From a checkpoint of a small transformer trained on Wikipedia.
Architecture: LayerNorm before each block, learned positions, biases, tied embeddings.
Training: a variant of Adam for these matrices, 11730 steps.
Each number is 128 + 24 x the weight over the matrix's rms, rounded and kept within 0 to 255. Layers, rows and columns count from 0. Numbers have three digits each.

# layer 10 MLP down, 640x2560, rms 0.0483, rows 597-639, columns 1680-1759
146120125113099135103164154105105136145156097142115132130141151124101125097157087093110143134148114112103109129136084139093096127133101102057096125114104128136144141118133173105107094155144103091106105135122139145127147129109189083151131149
154104135099142150138122122098117144152101102156115109123133122119142091142101172107109138105125131080156092090155127125132144183167145124123135127135131138081056183115134113151167141147133127146126156104150101155154113121192116066126152111
105093145104147129127110192110169144133116114105126139173162136124142144118126115123110166135150116124133133146129157096129103119134112152086073177122158141090171147106144144094110125174133121111124097137130129130135128074103163123104186152
095116104131107103185156109174179105105136093186142117108137135137076095167134116142126119122134109128138102138129156147120124189135136133176112139138100079106158123134160150093087105130123126159150118101121144196097130125117152076130136137
149148097118116145119104123127100133121151131118128154147106172104159103159132129134175113134106142134125120126112130130110086162129140140118151124122131118103109190166092100140124111142115103154099130116124076125130105159134218099116134115
097124120106094128071099106125110120121155129152096131097167115128091110096142153132142132138145121169086144120121101120109098147138105160128110153085131137145132112144107115130156108091147132125133147162096100115113168110098118145070095114
106132111138145118109140124145153130117129141106127128088146105116093131144115161128137150165130142150175131128165108143101134099119127129098135130155139099111153101102098127110117107129104096158164175112143116110172115138110135156130137108
105154159125120125089122136046126054128134122133112103139118120174119126167110169126098112090129147110149110123106144127125129108135127110086129127170128134164069116128104096096107104136135108135163158140134122095134151130131121165075118106
129092122126120131137138144120115140134172155111131115112128145128095111151174140139154119120104142124140160121117152115125097139149148061125135108134140133148113112098126117155175157102096130142130132153132155121114160109096113144107128128
123100170146159128147104075086128149144109120090102129129106121155153123089131095129148116129083118099116175121177139130097149074115158094100143167115133115141077105150111125123123196156175148083095103137114136137133160118105130183120069106
123152144111103160094104151137122124158140165108133126118109136130155108160132148122127135120139168125157108099127134134150156179139139134133097124118132097156143143141116166127122109173105133123108144149138123122185119118122144089115143152
132160123136123144108138111057114125120166118100111126126138113118142109105101093115123107103160138118139143122152134135134152101164133148101127110109141116098176136180102122135093140166146133147144142164101115113108126114097158131132096117
095092165106121151097119148128128132124130141088140116133092119149119119104095161094092132105153129110115174115135151144114100083092125134135110154112126125125078144118066142125129162104145133094106140125149163146151149122086093116137130103
128126144123136147129160137133142128121109122133154167110126140131140114123119170153131154130158089149105134101139105114126110167147095123123137162137120145164137101158159126125149110131088125120177115104110140131110139139151131113129118126
113142162095160137125118156160130130124153113117108126147115130145121126155093113087096162160094106125094159129147109136151132146099114115105106157150158157148122135093110112113112127086143143103115145144115141151124129130099144112133098112
176169106109176130149120156124139140126111106129101094095144160158147117120114132130113123175119144154115125136156144145117182159099143105158152125136135134130175111117133079096111147103100118127145125141134136129164127128161139122093102157
146134118133120165128139181135109172155130104095076088136139117099131128134091145103105136132147184156135133141105127106145107163111128139110115147137131143105110124073135080126092092126144122127082106185123158116131166107121132136051133116
135148112099125138117110130143140168112127106149088140149141131101104115146139116154130148113140107131148149176130101131107097132104138146132110122116110150137127093123133156112090143153072125107122118130100109161116117148157195127106108124
099118162136123145120129188122180096133140139125144100136134124133105107125142148108110134094127100150122106131120130121142144122158104137124142128114100119114095145155182109155173127122086161124140148103041128140081107147134138119144141139
181142126134144131124099147134130114088110121093145109175132107121132124134093148144077123126123098107156123128146129103148109136044140162139106208145121130093116107178112148134077142151137083150161123146134121132135125121108133089153104125
139113138159129136156132115148078160116179140133130172134143121144135106133151123082111111124108145139155113139114123110120163143172144152121101145125143134115148153076135126110159109125152110151112142134139110163185113144149151148135112131
101121150164127104116130073104110134112157159145102142106101135132133111127120141102131119121090113113114134128138121116168099120108159120124125130132136116124120128135116115131149119133120143167140127094167134138134150137100151118094139141
130143152133146131140163117145140136139153147097135136097135132158161132141145163113125107129146106117121132129131122156092159130121128120127121126134103122115124136106118132161080140152141165119160135072139121159157137146169140121133125116
142134130168135115112068089059125142106154096120127137129124120132119071129115151123128155127098126174127144078121118116139148141082166129095127117112102130089121117144144131133102130138137121132161134122109118106131115130105162131119123114
136158181131132142151123144110140103152146156101148125131120089119164173116124157166111130127126113092119127148113142128140089123163138117137151134105106093129114141105121138177179108072119123142133137117196126096103130133107118144139151135
108164160133134100104120097117145123116118128157095103069129092140110119103100118102112136144101123096164170111141120094160162090127102112090120121136138152151144131116104108125099093142124112142112172112107135129163116136133140102104085148
103114197138106117127100109121157116110102117141143159112128189121118165122121172163141083112120129137132133122117116109105128098147105157133114150173111140113126119128118149134137129138116132149106140134111152164098102093139144121118145162
134180137060126154118107135144152141115172098182114122135095098136173132128128140124119116173137150187146104116145139125109112115097153099134123147113152134107101114141129128119151160147145146126106104122100117136153120146126124142074151110
134132155116146167130154138160124147097117136146138129129117142124144142137159164177106185128117116133089128132120117140138120099119156121161133154165130114138164088170126102170093127152117138109090117133157140117122121123128149134126146154
156144138146088127153122141183110125109113146097146150131076140136105094142130106127092180131119096151138130109143145142158138178130105134119134148127091110156165121118144149126133156154154162147125141156113119127136143122133125126120187106
123151087127114134163162124167116067140130099125110105167117087142137105129104181158128133133128120104110121128104134121119120109144118116125106103116142138100090132127118162075140128116137122082125157131140141097121125134118098157135123137
135140120121129124135135119115136103102130143118121138163146142124176139145159096084142120136103135146169113142111169170131114076117146142120151104151118090117117146116144089124144126156134150154104123165102132156135162123134149115116126128
089130158139105131133130147133151138112107161164133077181095158118116114110125110100129104109121126128152126131133086113137093134135131129116142157121134140141114135123137101108122132115168102172088124127130132121132127090134110143173130109
094147122133153152133156113121145178086136128129094106166125119091117103128136165132129118143111127124149095149134079101154099090114093138126096151129122119125189106156124111116141075136133061130091140151160137156108124157157108138152112119
155134147117110138129136135157090118119134149133113129099139113113119131143098161149106147159102094143137119153162110125152134103159097138076115167175128122201156171118124130156079156115132124120144158156145136107129106122109120150129127112
161123112085125117181143134167150133089105112121102121119091110102117122154142137110131138137134122156105111148136129163138118134137162093119133121145122130097067112155110136160095083127130122151142112118131114113202104111150158128138087124
132106111127128131116138140134127125150120144099174179098119135118112131167131103136138134140107149125148117145166126134139119096120076166091130119170115135088156105121123121122136091142084130124134122138132105169134115178127142142123105162
122113127103139130120134100073145136105103115130122111107132147101163121120120134116119144144065157156156103160119142143124133119160114129132176111144133105110108145146142109116123149161123127141102103117110079146180109082114144135091126123
189130162125117138124140123118116136127122156087115132147110116143118135089095135147133111088130118136130159134117170138109133137137134090150101139114133142082130131121142131151123101111090086106077151120138115129190138135099146138127103105
110123123114131127134129160177139081238149147118121150118133142159138158118142123130155130060129146152070108152149151106137131143152133133154084129162141139125145141084142170129114123146139150128120114138150139087128100119111126092133145128
134140182097135149114147107089149107141130123138175113167092136102127102148129145120123128132108137150064073076129164157116147120137063120145144095120127099113142149115172135128139094103124143117117134130124096123125124125195098094136112153
118097085128113124165138134149146089086145142130110126094124128121136133121107101144133130143111119172124124106099108144132123072148126112129146127136104112083160157134104156122091102112177185143144153135137102105138136129108118198118080139
141170117139114146101102139134080128121156166163127148109131100100143110100095120140128126094143152072170099093063141127109166094132131145126091127162129154155084103080125103144145165152167128103120100129093096179104113110161153141113142083